config.yaml
vocab_size: 2048
norm_place: "pre"
bias: "qkv"
learning_rate: 0.00868
final_lr_fraction: 0.0
Each number is 128 + 24 x the weight over its row's rms, rounded and kept within 0 to 255. Layers, rows and columns count from 0. The size above them is the row's rms in percent of the matrix's.

# layer 2 attention output (transposed), 128x192, rms 0.549, rows 46-63,109-127, columns 144-191
size [101  95 100  98 100  99  92  91  90  98  96  93  97  91  94  92  98  98 104 106 100 104 111 113 104 111  98 102 100 104 103 108 102 105 105 107 100]
[[124 194 146 163 105 143 165 208 155  88 117 158  87 155 100 125 101 150 133 131 124 133  98 124 121 137 108 122 145 133  96 138 143 162 107 113 121 160  90 153 168 106 108 142  96 128 115 164]
 [163 134 175 122  87 115 147 136 148 129 147 121 156  90  93 141 123 136 127 128 133 131 105  98 135 113  87 135 170  72 149 125 107 129 156 110 109 120 131 136 117 103 105 100 125  92 142 117]
 [ 77 129  97 136 114 107 129 120 107 139 142 121 127 102 177 160 105 159  86 126  91 112 161 115 140 115  83 152 159 111 149 128 164 131 146 133 119 181  94 116 125 113 138 157 122 165 156 148]
 [121 102 105 111 138  88 167 140 137 133 141 136 177  88 122 124 118 134  83  88 134 122 129 172 103 120 112 106 135 121 143  87 144 140 195 147 146 104 145 143 132 145 148  99 113 138  92 130]
 [124 130 144 137 133 144 129 115 124 132 121 134 123 131 130 113 106 163 122 167 130 144  95 164 132 163 110  97 166 122 114 113 163 123 132  96  93 120 144 174 110 149 111  90 108  99 142 142]
 [138 132 116 156 125 177 118 114 103 174 147  87 141 129 152 163 110 149 109 171 137 163 122 143 130  92 113  83 161 138  73 115 152 105 126 109  73 126 182  94 119 161 145  91  97 117 141  81]
 [117 102 114 151 158 141 146  81 146 156 129 124 139 111 150 129 143 155  84 145 114 157  97 130 103 147 120 161 122 170 136  74 138 121 134 124 155 136 142 107 108 123 147 149 124 136 158 157]
 [118 133 108 111 143 103 144 104 122 105 122 114 163 129 140 150 138 129 118 180 110 134 131 180 149 130 117 157 142 132 110 163  88 125 130  79 129 149  82 100 144 148 153 123 139 128 119 132]
 [142 123 156 113 100 125 100  99 138 122 146 138 126 124 119 128 108 122 170 141 114 167 106  93 108 176 177 133 153 113 171  81 119 109 118 123 131 168 158 195 128 152 112 167 145 114 137 177]
 [136  88 119 146 149 158 136 162 134 127 127 152 135 140 110 135 159 137 120 151 124 131 106 172  88 125 109 115 106 122 187 114  98 131 121 191 141 132 155 122 137 116 158 112 134 111 129  90]
 [135 121 118 110 112 107 136 101 109 106 125 101 147 140 105  82 150  89 132 137  76 117 126  86 108 114 116 112 157 130 123 111 113  83  92 120 135 123 180 129 138 136 124 155 102 123 159  78]
 [ 93 127 103 143  95 119 126 112 137  76 127 101 132 113 152 124  94 126 136 127  99 112 117  94 157 111 113 130 166 105 125 139  82 103 173 104 134 133 116 109 135 154 143 142 114 117 100 119]
 [128 117 116 144 153 155 110 160 152 149 174 133 146 152 157 158 147  91 133 127 126 143 114 146 189 148 111 128 122 134 125 139 147 123 140 122 193 139 103 130 112 145  95 165 184 125 121 131]
 [127  99 108 130 150 126 116 206 105 162  76 144 125 151 150 144 108 107 136 115 132  86 144 124 147 135  77 151 118 119 123 160  91 209 151 120 126 123 126 149 128 146 172 118 127 158 127  79]
 [160 113  86 115 118 153 135 123  71 121 146 120 131 126 143 108 137 133 117 105 115 175 113 122 112 121 116  92  82  80 154 145 162 192 179 159 136 127 163 155 166 175 128 128 123 141 127 134]
 [131 101  88 108 162 125 134  91 146 154 152 125 137 123  88 143 136 120 174 121  89 132 149 134 133  94 178 137 140 148 182 157 187 123 134 122 141 148 135 157  93 166 123  91 137 116 113  93]
 [140 146 130  87 150  82 119 132 137 107 100 139 140 113 165 168  93 161 131 139 157 107 108 141 118  99  95 139 116  86 136 142 118 115 146 107 104 143  98 182 122 136 208 146 109 135 111 125]
 [141 116 185 126 157 133 115 127 159 151 123 120 106  89 118 112 120 161 150 119  63 160 118 128 161 156 155 175 164 116 146 147 157 134 113 109 117  94 127 142 169 162  96 125 108 151  98  91]
 [133 150 146 109 170 113 140 145 103 158 168 136 121 169 140 133 126 139 124 171 100  99 144 116 133 120 141 134 111 105 126 179 127  76 128 105 116 162 155 119 170 111  81 108 123 159 161 119]
 [151 111 109 150 108 142  76 121 155 131 126  98 160  95 107 128 164  93 121 142 105 128 157 127 124 165 155 155 140 112 115 139 155 116 160 114 125  94 126 100  93 174 130 134 168  99 160 175]
 [135 151 116 138 139 109 162 128 121 109  83 116 118 101 146 124 132 113 108 103 104 149 138 205 113 116 154 102 134 145 118 130 169 167  84 136 146 159 164 107  96 130 172 125 109 149 140 131]
 [166 122 142 141 111 133  93 144 119  92 135 119 102 146 109 143 122 114 148 154 129  94 141 120 106 107 156 163 134 145 112 152 165 102 106 102 164 115 152 102 122 171 159 104 109  56 131 111]
 [123 180 103 133 160 164 122 150 131 129 142 116 134 128 100 128 110 124 155 131 133 146 150 108 127 148 139 115 105 117 153 150 156 113 112 129  72  98  84  83 111 145  74 163 127 107 143 119]
 [136 121 118 136 121  96 135  85 141  82 118 137 163 144 134 121 106 144 151 124 151 137 117  99  95 141 131 170 146 137 131 120 118 104 111 168 132 154 135  97 115 142 101 144 162 134  77 132]
 [154 124 125  98 118 118 131 143 149 143 116 145 117  92 121 121 121 173 142 112 117 136  97 160 110 144 126 136 148 148 166 130 126 178 121  99 138  82 143 168 112 131 141 150  94 156  76 155]
 [ 85 144 139 106 103 106 138 156 129 122 119 152 150  88 104 120 130 154 121 153 122 127 119 152 133 150 154  90 100 129 122 152 127 170 112 132 118  67  91 137 120 134 167 112 131 112 152 131]
 [144 106  86 126 129  88 123 137  89 118 147 134 128 159 123 119  98 149 117 123 175 120 107  97 158 152  87 139 144  96 133 129  95 133 178 126 130 135 117 124  75 150 127 105 147 125 146 141]
 [100 116 185 117  90 124 156 138 102 131 142 135 132 126 125 117 130 122 116 120 102 139 136 146 148  90 114 108 135 123 133 108 104 158 122 171 133 122 148 110 143 109 138 117 104 119 142 129]
 [119 160 126  89 114 125 118 109 118 150 182  94 130 112 183 115 118 104 125 117 149 112 144 154 127 132 132 138 146 138 129 173 142  79 136 109 113 126 122 103 133 174 107 152 103 123 100 150]
 [132 150 129 177 177 111 126 127 166 110 149 124 111  97 121  95 123 152 135 114 160 122 107 156 142 155 138 151  87 108 133 148 158  96 130 179 123 150 121 116 192 111 113 127 173 119 133 156]
 [128 100 155 156 133 106 132 139 139 141 154 159 125 141 149 126 129 150 125 121 147 168 132 145 122 138  96 151  96 140 131 146 163 156  91 127 126 106  94  88 121 110 113 131 144 136 156 134]
 [140 145 133 110  98 111 122 125 143  92 145  94 119  91 149 136 124 157 126 112 158 138 104 127 131  99 113 112 125 124 131 127 107 113 123 126 110 123 144 154 102  94 132  97  91 112 141 124]
 [129 110 144 140 126  90 118  51 139 154 161  93 147 116 114  89 154 121 111 181  97 160 152 118 133 128 137 142 132 124 129  95 140  66 122 109 149 138 155 137 143 128 144 149 124 116 114 160]
 [107 122 130  89 134  82 134 104 144 119 107 133 145 137 105 114 149 105 143 147 153 108 145 117 111  92 150  86 122 125 156 140  92 145  80  92 130  96  99 123 134 104 131 149 144 106 125 157]
 [153 137 200 130 118  61 106  95 146 164 147 109 135 179  97 161 131 101 113 140 161 141 142  83 150 142 125 135 145 144 116 153  90 114 130 150 133 117 154 132 132 107 152  87 115 142 110 157]
 [106  63 143 148  80 113 119  80  97 130 128 134 156 154  91 101 137 145 133 118 137 109 147  90 134 136 173  99 135 116 119 105 188 137 163 176 176 111 140  71 141 152  55 131 145 123 134 145]
 [131 172 121 119 136 143 128 147  74 160 182 145 179 126 126 136 144 148 134 111 161 104 139 111 166  85 121  95 133 132 122  95 150 104  91 128 117  64 120 192  70 120 167 123 127 113 138 160]]
# layer 2 attention value, 64x192, rms 0.151, rows 46-63, columns 144-191
size [106  97  97 106 106 102 104  91  97  92 101  94 100  95  98  98 102  94]
[[112 109 117  60 127 148 147 104  63 119 129 115 111 137 143 146 101 168 127 157 125 158 103 159 140 128 106 122  99 101 143 118 131 122 105 106  91 120 100 164  82 118 121 118  99 138 122 146]
 [127 104 143 137 161 144 100 116 130 148 163 135 148 151 164 131  88 101 131 122  87  98 146 150 145 127 126 150 102 142 173 109 144 163 143 115 135 160 133 128 108 113 120 112 154  91 110 170]
 [188 120 107 147 129 164 120 113 105 131 111 118 136 106 131 154 103 156 148 121 150 135 108 101  99 178 150 106 158 147 103 123 111 109 125 140 143 131 155 137 163 149 111 106 116 100 114  97]
 [126 114 166 134 165 154 121 107 127 126  95 104 127 131  91 157 151 143 115  86 122 120 108 152 112  99 142 140 181 134  90 116 140 120 127 157 131 144  68 115 110 156 117 152  96 126 142 149]
 [114  78 131 109 118 147 136  99 110 157 154 123 106  86 102 158 159  91 143 101 138 133 130 119 162 133 198 132 101 128 120 105 137 136 131 126  98 121 147 133 140 102 161  98 134 154 118 128]
 [110 134 152 161 129 117  89 120 114 147 134 118 114 125 106  89 156 146  70 138 102 135 140 102  95 158  98 132 122 103 165 104 132 104 120 133 169 130  91 113 152 101 170 150  91 122 145 168]
 [152 153 100 168 121 112 112 136  99 114 124  98 131 108 125  96 122 150 104 134 127 125 123  92 171 146 128 129  86  89 110 168 131  94 155  86 169 119 118 107 117 116 100 137 137 112 127 112]
 [112 116 136 126 155 112 120 115 132 135 137 145 115 127 123 120 112 138 130 130 134 119 131 129 144 163 159 109 139 128 132 121 149 148 145 138 132 135 149  86 103 112 149 121 128 126 106 100]
 [162  88 109 149 111 113 135 125 106 158 130  86 149 137 109 123 110 110 115 158 136  77 128 120 136  92 156  92 133 137 135 145 122 145  93  82  92 142  79 120 115 131 142  93 119 139 126 113]
 [149 137 158 120 105 124  79 117 116 152 106 163 152 139 131 127 136 147 114  70 128 120 125 115 148 139 115 116 124 118 121 122 188 133  92  88 132 150 108 110 128 117 114 107 132 131 115 174]
 [108 116 152 136 129 143 148  91  75 100 145  96 136 101 132 114 188 110 143 126 115 156 156 167 116 115 137 126 139 108 144 173 140 154 131 112 118 171 139 124  85 144 135  95 137 117 135 161]
 [141 106  94 101 153 142 114  81 131  77 142  92 129 103 137 137 155 110 156 129 122 118 107 155 104 108 161 123 103 147 153 124 126 121 162 121  79 130 133 142 158 135  77 124 110 133 126 123]
 [151 131  92 151 140 151 148 159 157 128 117 120 141 157 139 141 157 178  80 145 101 125 127 157  95 132 147 140 128 101 146 109 151 136 146 126 167 113 135 135 160 116 125 144 154 134  86 146]
 [154 135 147 125 120 120 131 159  72 166 106 116 128 104 131 130  96 134  94 115 122  96 111 148 119 136 150 125 126 133 132 135 167  99 160 115 113 171 144 152 118 135 121  70 126  96 125 135]
 [142 165 163 156 150 156 100 158 132 110  91 161 121 112 147 144 135 119 112 142  86 108 132 138 132 108 152 159 166 112 150  81 116  82 142 131 151 178 134  74 149 133 126 159 110  99 152 135]
 [126 127 128 147 125 100 149 180 121 125  89  85 129 141 155 131 162 123  97 111 159  96 100 105 162  97 174  75 124 135  84 169 165 129 154 129 141 125 111 161 147 150 118 151 157 125 158 134]
 [120 130 109 135 129 138 134 114 126 130 134 114 111 135 150 111 160 115 189 131 124 122 107 120  97 143 143 132 167 165  94 167 136 137  93 151  81 164 140 122 139 114 113 133 125 165 119 140]
 [109  95 118 102 122 141 131 132 156 134 118 136 133 165  89 142 130  94 112 169 112 150 138 159 119 151 143 102 132 122  77 152 147 174 104 118 123 124 164 149 144 109 133 150 174 109 146 150]]
# layer 2 MLP gate, 512x192, rms 0.177, rows 0-27, columns 144-191
size [102 101  76  95 102  93  90 113 101 101 111 113  92 101 111 106  94  88 105 102 110 106 104 102  94  82 101 111]
[[120  84 123  90  93  94 109 139 115 128 146 132 124 107 127 117 121 120 156 160 124 141 122 113 109 140 154  62 114 162 147 138 128 145 163 125 104 112 119 149 143 114 148 144 101 115 113 139]
 [131 154 126 140 113 123 132  97 170 143  93 125 137 136 139 117 163 195 139 113 115 147 120 149 117 188 127 130  86 118 101 147  96 124 132  92 140 110 132 118 107 140 120 135 133 103 125 145]
 [118 118  99 128 124 144 136 136 134 144  84 121 170 141 141 115 136  88 165 122 117 114 159 112 138 137 102 107 121 122 100 188 103 147 138  79 117 127 133  89 135 128 153 147 147 159 168 118]
 [134 147 111 130 100 134  94 193 139 142 125 166 116 164 127 164 127 155 111  90 129  68 149  89 125 175 151 131 110 135 129 114 107 167 117 134 120  82 100 143 144 122 129 121 160 114 124 132]
 [133  97 121 139  89 120 153 160 139 141 141  95 122 178 130 154 107 145 143 128 137 104 139 144 133 134 146 102 138  76 167 117 120 104 125 132 117 135 113  88 162 154 165 141  95 123  81 123]
 [115 126 124 100 110 101 118 144 146 148 164 126 142 137 149 103 130 126 105 143 133 115 137 160 154 129 137 154 111  99 130 105 147 163 120 108 118 101 134  89 144 119 145 123  85 126  91 138]
 [133 144 142 154  96  94  90 108 111 146  99 160 130 122 124 104 170  88 105 137  86 151 128 153 110 155 119 116  82 122 137  93 145 155  67 167  98 147 119 137  88 150 171 133 155 126 139 129]
 [125 100 136 121 154 119 127 129  97 169 160 127 130 169  83 135 165 131  92 108 113 155 140 103 133 114 130 132  75 117 122 138 130 162  80 135 132 126 139 175 130 128 131 124 117  71 148 108]
 [127 132 132 118 139 126 155 155 130 158 128 144  78 146 130 116 160 130  89 150 129 119 127 136 179 141 128 129 136 150 108 162  97 101 111 134 148 150 122 115 144 110 135  91 131 156 140 153]
 [ 92 124 142 132 135 130 130 114 126  99 144  71 132 123 124 137 110 121 133 123 133 152 157 156 105 152 134 151 140 122  94 159  91 113 153 163  90  95  74 131 109 143 152 133 140 144  87 143]
 [130  94 102  80  93  85 156 138  96 146 132  99 117 120 121  83 169 109 134 121 100 115 160 126 128 143 149 107 116 126 128 111  92  97  90 136 129  90  77 137 145 155 152 139 129 159 101 124]
 [118 151 157 168 148 128 160 147 115 134 173 187 119 149 150 109  95  78 101 115 147  86 132 113 106 138 127  83 182 130 111  91 125 163 180 122 100 113 125 151 115 124  98 117 164 129 130 140]
 [131 145 136  88 135 165 102  95 124 109 115 132 112 140 129 101 145 122  96 139 119 146 126  97 134 141 105 165 105 123 116 108 112 137 134 137 167 149 118 153 147 139 153 113 140 141 133 110]
 [139 156 178 135 146 136 146 118 103 113 161  90 116 132 150 153 106 131 149 121  90 146 123 102 116 125 134 106  97 161  83 140 105 146 142 120 133 103 125 114 119 107 105 142 146 122 148  73]
 [ 96  93 152 134  92 128 115 108 152 122 125 158 105 153 131 131 136 137 110 121 140 143 166 155 144 167 108 130  95 141 109 142 127 138 120 107 118 127 178 153 119 140 149 104 117 186 162 115]
 [141 111 117 154 120 110 139 152 124 115 103  77 140 154 160 152  99 112 166 126 149 139 134 136 129 104 107 110 160 127 147 180 118 145 137  82 159 177 113 154 109 167 153 129 106 190 136 120]
 [132 121 106  94 130  92  90 140 120  84 133 150 145 157 136 104 131 156 131 107 118  90 127 127 107 103 138 129 177 159 110  98 109 120  84  94  98  98 139 128 130 179 138 157 113 115 142 108]
 [165 133 159 134 160  95 156  85 106 137 143 140 127 148 118 112 146 112 135 132 125 178 116 136  88 115 114 128 130 138 140 126  73 129 120 132 110  88 138 119 139 162 156 149 137 136 112 120]
 [184 157  81 136 129 138 110 159 128 146 155 110 118 103  70 142 132 155 124 112 171 124 118  93 137 143 156 135 105 154 112 147 133 159 181 121  92 116 143 148 159 108 111 163 140 141 107 157]
 [125 114 140 136 115 162 120 117 173  95 104 100 135 165 164 102 149 110 143 179 172 132  93 133 145 174  56 101 122 126 142 148 117 130 159 131 156 127 130 160 116 126 100 127 125 151 111 153]
 [118 138 127 128 137 123 110 111 112 155 130 135 142 125 123  82 123 111 109 103 105 169 140 128 115 167 153 115 158  95  92 119 115 116 119 112 139 108 132 156 147 141 161  94 117 158 135 116]
 [152 112 122 150 145 128 163 156 116 203 133 124 115 102 101 157 139 150 177 172 114 143  91 164 110  75  85  92 164 149 132 136 139 148 151 107 125 108 105 123 120 128 138  88 160 106 135 114]
 [145  74 182 159 117 133 124 141 102 131 106 143 127 153 138 151 133 147 142 150  97 143 125 142 139 127 144 137 133 121 124  97 156  82 141 124 107 104 142 147 109 146  99 157 123 145 150 107]
 [128 123 144 137 135 140 135  86 126 162 130 171  93 145 146 103 156 105 128 135 102 118 134 135 149 140 110 130 136 138 126 116 113 189  86 150 145 164 124 143 106 131 146 136 139 147 151 102]
 [169 138 101  96 145 164 121 147 113 145 130 154 153 128 127 100 121 124 152 122 124  84 152 129 123 159 150 114 104 159 147 140 135 110 117 167  91 109 120 125 144  97 105 127 116  94 123 134]
 [136 109 143 185 129 112 133 129 120 122 116 129 100 105 129 144 118 118 111  80 127 113 185 112  86 125 123 158 124  95 137  97 130 111  98 111 120 115  93  92 107 129 122 102 134 107 135 132]
 [119 133 109 143  91 147 134 137 124 111 147 124 147  91 126 159 127 116 135 188 102 175 113 149 108 154 101 144 135  95 145 145 162 103 138 143 156 117 156 145 120 105 141 166 137 146 154 137]
 [120 147 135 119 152 119 116  90 122 151 150 115 124 148 159 122  58 129 135 107  97 154 109 116 125 135 138 136 168 160 126  89 139 149 111  79 128 129  64 116 121 119 112 128 109 105  98 147]]
# layer 2 MLP up, 512x192, rms 0.184, rows 0-27, columns 144-191
size [105 108  77  95 102  91  96 105 101  95 112 106  84 102 103 110  96  95 109 110 111 100 103  99  91  84  99 108]
[[132 118 141 134 125 144 108 103 128 121 111  98 102 197  85 141 170 118 123  99 123 107 117 105 136 136  72 163 133 123 152 134 148  87  94 141 128 112 136 151 113 120 129 140 109 118 135 117]
 [171 147 105 123 124 126 162 205 117 130 116 151 128 168 141 121 198 108 166 155 171 149 162 134 145 141 109 106 150  94 106 169 135 144 125 159 111 174 106 169 125 148 127 115 131 165 140 128]
 [130 164 135 125 121 131 113 134 176 121 134 134 151 110 112 146 140 111  92 128 146 133 106  72 120 183 133 113 113 155 116 145 143 156 108 123 184 132 105 121  80 122 104 165 115 153 128 102]
 [136 124 131  94 149  92 109 102 131 147 130 134 153 157 188 149 101 139 120 136  96 160 100 127 118  99 117 108 146 145 106  85 101 163 153 120 145 125 132  63 140 134 128 122 101 149 129 136]
 [113  69 145 178 145 165 132 125 133  73 134 176 155 109 131  64 115 143 127 139  97 139 134 120 116  95 113 141 147 100 124 136 112 131 131 124 133 125 156 110 127 120 134 116 109 146 124 115]
 [124 101 137  93 193 155  94 106 162 162 164  96 175 133 142 115 115 124 142 138 118 154 105 124 121 177 151 135 113 119 124 115 153 152 130 101 110 117  96 131 127 125 124 135 107 133 111 147]
 [ 70 136 114 174  85 105 135 106 129 139 195 100 101 111 131 141 119 163  67 139 137 110 110 116 150 123 136 159 111 137 125 138 131 129 159 116 136 104 149  76 160 143 119 119  88 115 149 181]
 [120 148 114 111 125 123  77 129 140 136 120 139 136 118 159 165 140 187 157 142 158 138 109 156 130 143 158  87 118 146  97 120 148 132 155 178 154 118 119 114  97 131 112 100 149 125 105  80]
 [ 90 123  95 143 131 114 161 127 105 125 128 114 142 128 150 141 123 118 104 108 126  99 123  99 128 160 113 127 108 118  85 125 109 110 104 119 162 118  65 132 169 121 101 108 141 110 114 124]
 [155 130  84  78 118 161 102 146  84 155 140 116 165 166 187 130 100 146 131 108 159 122 155  98 133 111 130 167 143 120  97 100 115 137 106 139 139 123 109 139 134 131  88 128 141 125 146 122]
 [118 132 151 130 135 146 140 161 115 156 138 144 106 102 133 177 100 121 132 133  91 147 175 115 119 104 133 110 135 110 105 162 118 121 153 168 169 150  80 158 150 182 107  94 124 163 129 103]
 [128 171 133 106  96 111 116 147 159 118 117 142 157 117 135 120 128 174 115 127 100 124  93 127  93 129 152 118 125 207 110  81  87  92 132 113 177 164 120 110 132 118 111 152 136 107 147 174]
 [143 127  90 173 121 103 130 101 127  94 148 137 115 137 113 117 124 119 129 119  94 181 122 152 136 102 138 142 157 134 132 123 113 135 140 136 123 129 128 144 118 170 168 124 156 121 118 159]
 [150 108 112 123  95 157 108 101 142 118 106 111 125 152 103 166 103 156  86 145 131 153 151 119 102 161  91 131 147 131 145  94 132 128  63 135  90 120 120 118 138 116 100 117  87 114 143 127]
 [166 133 141 112 107 155 130 149 108 122 138 154 117 132 104 130 138 130 103 114 146 152 132 110  85 111 125  96 158 115  86 121 110 165 165 133 124 179 125 165  85 129 113 147 134 114 117 131]
 [120 120 146 123 156  98 163  89 128 145 107 121 130 138 111 122 134 133  94 144 112 118 147 103 153 127 141 159 156 128 165  98  95 131 146 107 113  83 159 111 102 147 122 168 131 117 131 185]
 [166 121 107 132 146 144 146 160 159 170  95 102 146 150 139 113 153 117 163 122 132  78 113 144 136 129 128 127 125  96 133 170 132 121 144 110 183  99 129 108 121 110 159 147 122  99 130 157]
 [118  91 128 155 133 140 124 130  97  89 173 112 149 128 116 118 188  95 102 126 142 158 127 141 140 101 104 157 116 136 166 152 141 147  86 175 162  81 114 107 121 151 106 150 132 123 104 115]
 [153 155 137 147 144 153 148 172 114 151 158  99 127 104 104 136 118 135 175 133 188 143 117 103 147  73 158 124 141  77 150 159 122 129 102 105 140 128 120 127  87 100 139 138 176  73 155 157]
 [101 157 117 124  93 143  98 129 123 111 116 174 146 112 144  96 143 129 182 128 143 117 142 140 117 156 138 135 127 160 124 117 139 143 108 139 102 124 111 125 149 158 167 104 131  96 136 124]
 [113 149 156 144 117 138  84 103 101 135 102 156 154 172 168 120 133  87  92 136 113 109 149 119 116 121 141 158 108 126 160 115 105 150 162 161 169 160 106 133 171 103 155 127 146 135 137 170]
 [169 134 161 133 134 136 129  87 143 159 118 114 141 129 140 126 136 155 164 121 111 126 155 105 138 124 101 150 136 174  86 103 140 136 144 133 127 132 139 146 143 117 130 118 103 134 145 147]
 [155  80 137 112 103 106  87  96 132  91 123 136 138 148 133 115 122 146 109 102 121 162 131 125 166 107 141 145 151 143 166 119  93 121 143 117 131 111 139  97 118 138 149 123 137 131  56 172]
 [103 125 192  86 117  86 144 149  68 107 133 182 108 149 118 138  97 104  81 131 172 139 159 120 146 166 132 130  96  86 107 139 169 123 114 112  94  98 116 124 127 100 136 111 123 118 122 170]
 [120 159 181 125 128 143 157 136  70 156 150 131 145 136 124 105 125 112 147 171  90 120 121  97 132 158 167  91 144 172 138  86  96 108 116 159 120 138 109  67 172 120 129 114 159 113 166 128]
 [128 111 127 126 152 121 137 143 148 114 139 157 118 142 118 130 139 146 122 146  81 181 147 150 161 145 110 118 127 121 100 125 128 188 123 127 145 140 152 157 140 108 113 108 118 170 154 123]
 [164  95 124 145  98 132  84 150 117  82 153 132 134 143 121 149 169 104 111 160  98 123 156 111 146 122  93 129 101 126 162 150 102 140 139 130 129 137 117 137 102 143 133 111 109 156 106 189]
 [137 141 160 164 107 123 187 149 142  84 139  96  79 112  94 118 151 149 141  87 123 111 129 115 133 126 148 128 139 119 128 147 132  69 130 138 152 135 128  98 124 127 142 138 137 109  73 134]]
# layer 2 MLP down (transposed), 512x192, rms 0.105, rows 0-26, columns 144-191
size [103 103  78  99  98  90  98 108 100  96 112 103  94 102 110 112  94  94 103 108 105 100 105 102  90  82  97]
[[150 121 107 121 139  86 129 167  89 123 121 133 138 105 146 111 162 142 114 108 123 126 117 128 118 140  93 156 140 156 129 133  98  98 131 136 126 103 129 113 123 112 150 101 153 124 176 135]
 [114  85 104 102 119 154 128 131 177  87  98 136 159 140  91 124 134 161  84 107 143 153 117 128  67 150 167 161 118 164 136 129 107  92 142 168  92 136 154 104  98 106 126 160 117 102 112 132]
 [149 114 150 117 144 152 126 145 119 157 145 169 125 112 125  78 149 129 128 145  97  78  81 139  97  98 155 155 119 141 135 155 142 119 153 174 115 161 149 140 113 138 129 114 101 174 141 137]
 [131  93 123  86 118 137 174 121 115 104 107  92 162 160 142 124 159 130 110 160 101 133 163 143 182  93 171  58 137 141  80 153 131 133 157 112 130 111 135  72 121 122 140  84  91 120 129 152]
 [112 169 145  98 125 120 120 120 112 199 113 121  91 120 156 134 129 102 139 141 150  93 112 144  69 132 136 121 136 134 135 128 159 201 136 105 124 136  90 138 129 164 101 118 142 127 102 131]
 [ 89 143 105 103 131 121 132 147 135 139 151 136 132 109 127 142 120 119 169  98  96 128 146 182 136  90 141 105 121 143  89 140 166  98 149  94 156 145 103 113 124 102  88 108 114 108 105 143]
 [116 136 174  85 148 108 154 117 133 148 164 135 113 134 191 111  99  98  94 155 151 132 142  81 117 111 155 111 117 111 161 185 126 137 120 150 145 107 130 164 135 138 104 113 127 137 130 131]
 [132  99 209  85 139 136 136  93 151 181 159 145 124 123 139 137 160 141 112 134 116 133 141 102 128 143 124 128 117 129 137 141 130 129 109 164 149 128 103 111 159 125  89 125 116 161 102 154]
 [113 149 117 131 170 117 132 105 154 145  95 139 163 151 151 163 165 134 150 118 132 168 111 163 160 114 115  69 143 109 122 127 154 109 153 121 123 143 119 120 132 121  98 111 157 131 129 125]
 [119 138 109 136 157 112  94 189 137 155 120 138  83 104 110 118 121 123 110 141 120 158 159 156 138 121 121 151 161 160 165 172 128 121 135 122  97 118 146 106 127 100 108 107 116  71 119 112]
 [130 109 111 149  93 155 135 136 124 161 115  77 110 126 124  82 145 149 119 134 114 152 122  97 171 112 101 177 159 156 137 127  59 108 153 118 133 125 162 132 116 120 126  89 119 133 145 129]
 [115 111  95 135 143 102 146 113  68  72 162  97 121 137 125 114 126 128  75 158 149 143 112 131 140  68 134 161 186 119 110 129 138 124 122 163 167 107 129 176 148 168 149 105 105 123 123 116]
 [127 161 107 124 146 127 120 136 127  65  98 123 133 150 156 108 162 117 131 171 116 150 113 100  91 159  97 114 153 159 114  61  95 127 145 107 161 146 131 132  99 143 141 113 142 159 101 142]
 [119 107 144 128 143 150 140 155  95 125 111  89 123  78 156 114 105  90 127 149 172 130 114 100 124 136 119 136 144 124 137 164 123 133 142 108 137 131 102 135 124 135 116 165 156 159 120 152]
 [145 112 134 156 116 108 122 123 125 146  98 122 147  74 155 107 173 167 128 155  58 134 122 127 163 138 215 114 134 116 119 162 126 126 120 143  77 108 136 121 137 132 119 152 170  79 113 183]
 [122 125 151 151 129 134 110 131 125 106 122 111 113  96 122 155 123 127 128  83 114 114 170 100 103 151 139 138 164 137 154 146 170 133 135 154 139 117 108  83 141 107 110 119  83 121 116 111]
 [133 168 103 112  70 133  91 147 131 125 144 122 121 123 124 131 112 141 136 147 102 124 145 125 103  86 133 116 138  98 100 143 128  89 186 148 111 108  67 133 161 131 120  87 139 111 115 154]
 [123 116 119 132 120 130 133 172 101 135 145 103 153 111  75 105  83 165 131 112 126 139 125 116 140  99 137 139 113 153 142 106  97 130 112 159 158 104 120 140 142  92 152 124 127 124 125 136]
 [119 134  66 143 167 136  95 120 141 166 129 132 133 115 154 114 131 114 126 101 113 121 143 155  58 109 111 140 156 134 113 143 158 159 175 108 114 147 146 169 125 163 135 163 134 170 135  89]
 [147  64 124  99 146  97 144 136 191 153 151 112 155 121 163 130 149 175 165 150 147 161 145 153 126 117 182 135 137 141 136 133  97 116 140 128 144 141 114 167 121 114 118 133 119 160 115 134]
 [119 143 150 135 136 169 134 118 128 150 151 121 118 139 118 129 107 104 151 124 156 137 145 137 139 131 141 171 126 147 162 164 126 109 152 126 131 172 161 144 127 103 123 127 150 128 118 142]
 [125 137  91 128 107 127 114 139 145 151 123 160 147 151 162 169 118 132 120 127 111 131  78 127 124 107 131 105 151 127 145  89 105 108 125 117 140  93 138 102 101 135 152 118 111 158  81  78]
 [136 127 122 173 166 107 138 182  99 162 142 100 112  92 134 174 139 166  87 133 157 160  93 136 158 101 117 124 155 120 143 168 124 136 134 140 140 122 114 127 136 137 125 130 157 124  74 106]
 [151 111 150 137  77 155 171 108 122  92 128 157 156 155 100 121 120 108 124 147 120 142  82 149 139 110 111 138 172 144 104 159 104 134 136 107 183 105 131 131 155 147  95  89 132 133 165 119]
 [175 123 108 163 125 129 133 156 144 148 113  85 123 136 120 138 108 123 112 118 116 105 164 121 134 142 113 111 155 110 116 140 116 159 126 152 157 134 114 106 133 114 168 124 154 152 104 161]
 [137 111 115 155 104 107 128 105  82 146 127 125 104 151 153  94 190 155 120 151 113 165 135  97 138 100 130 109 146 139 154 141 123 110  82 147  98 106 100 130 135 155 127 144 115 110 126 101]
 [142 122 112 146 122  97 143 177 155 176 129  87  76 113 125 136 139 142 123 125 128 122 121 124  76 154 117 107 124 139 153 129 135 149 134  94 122  89 163 126 130 139 130 136 128 104 132 133]]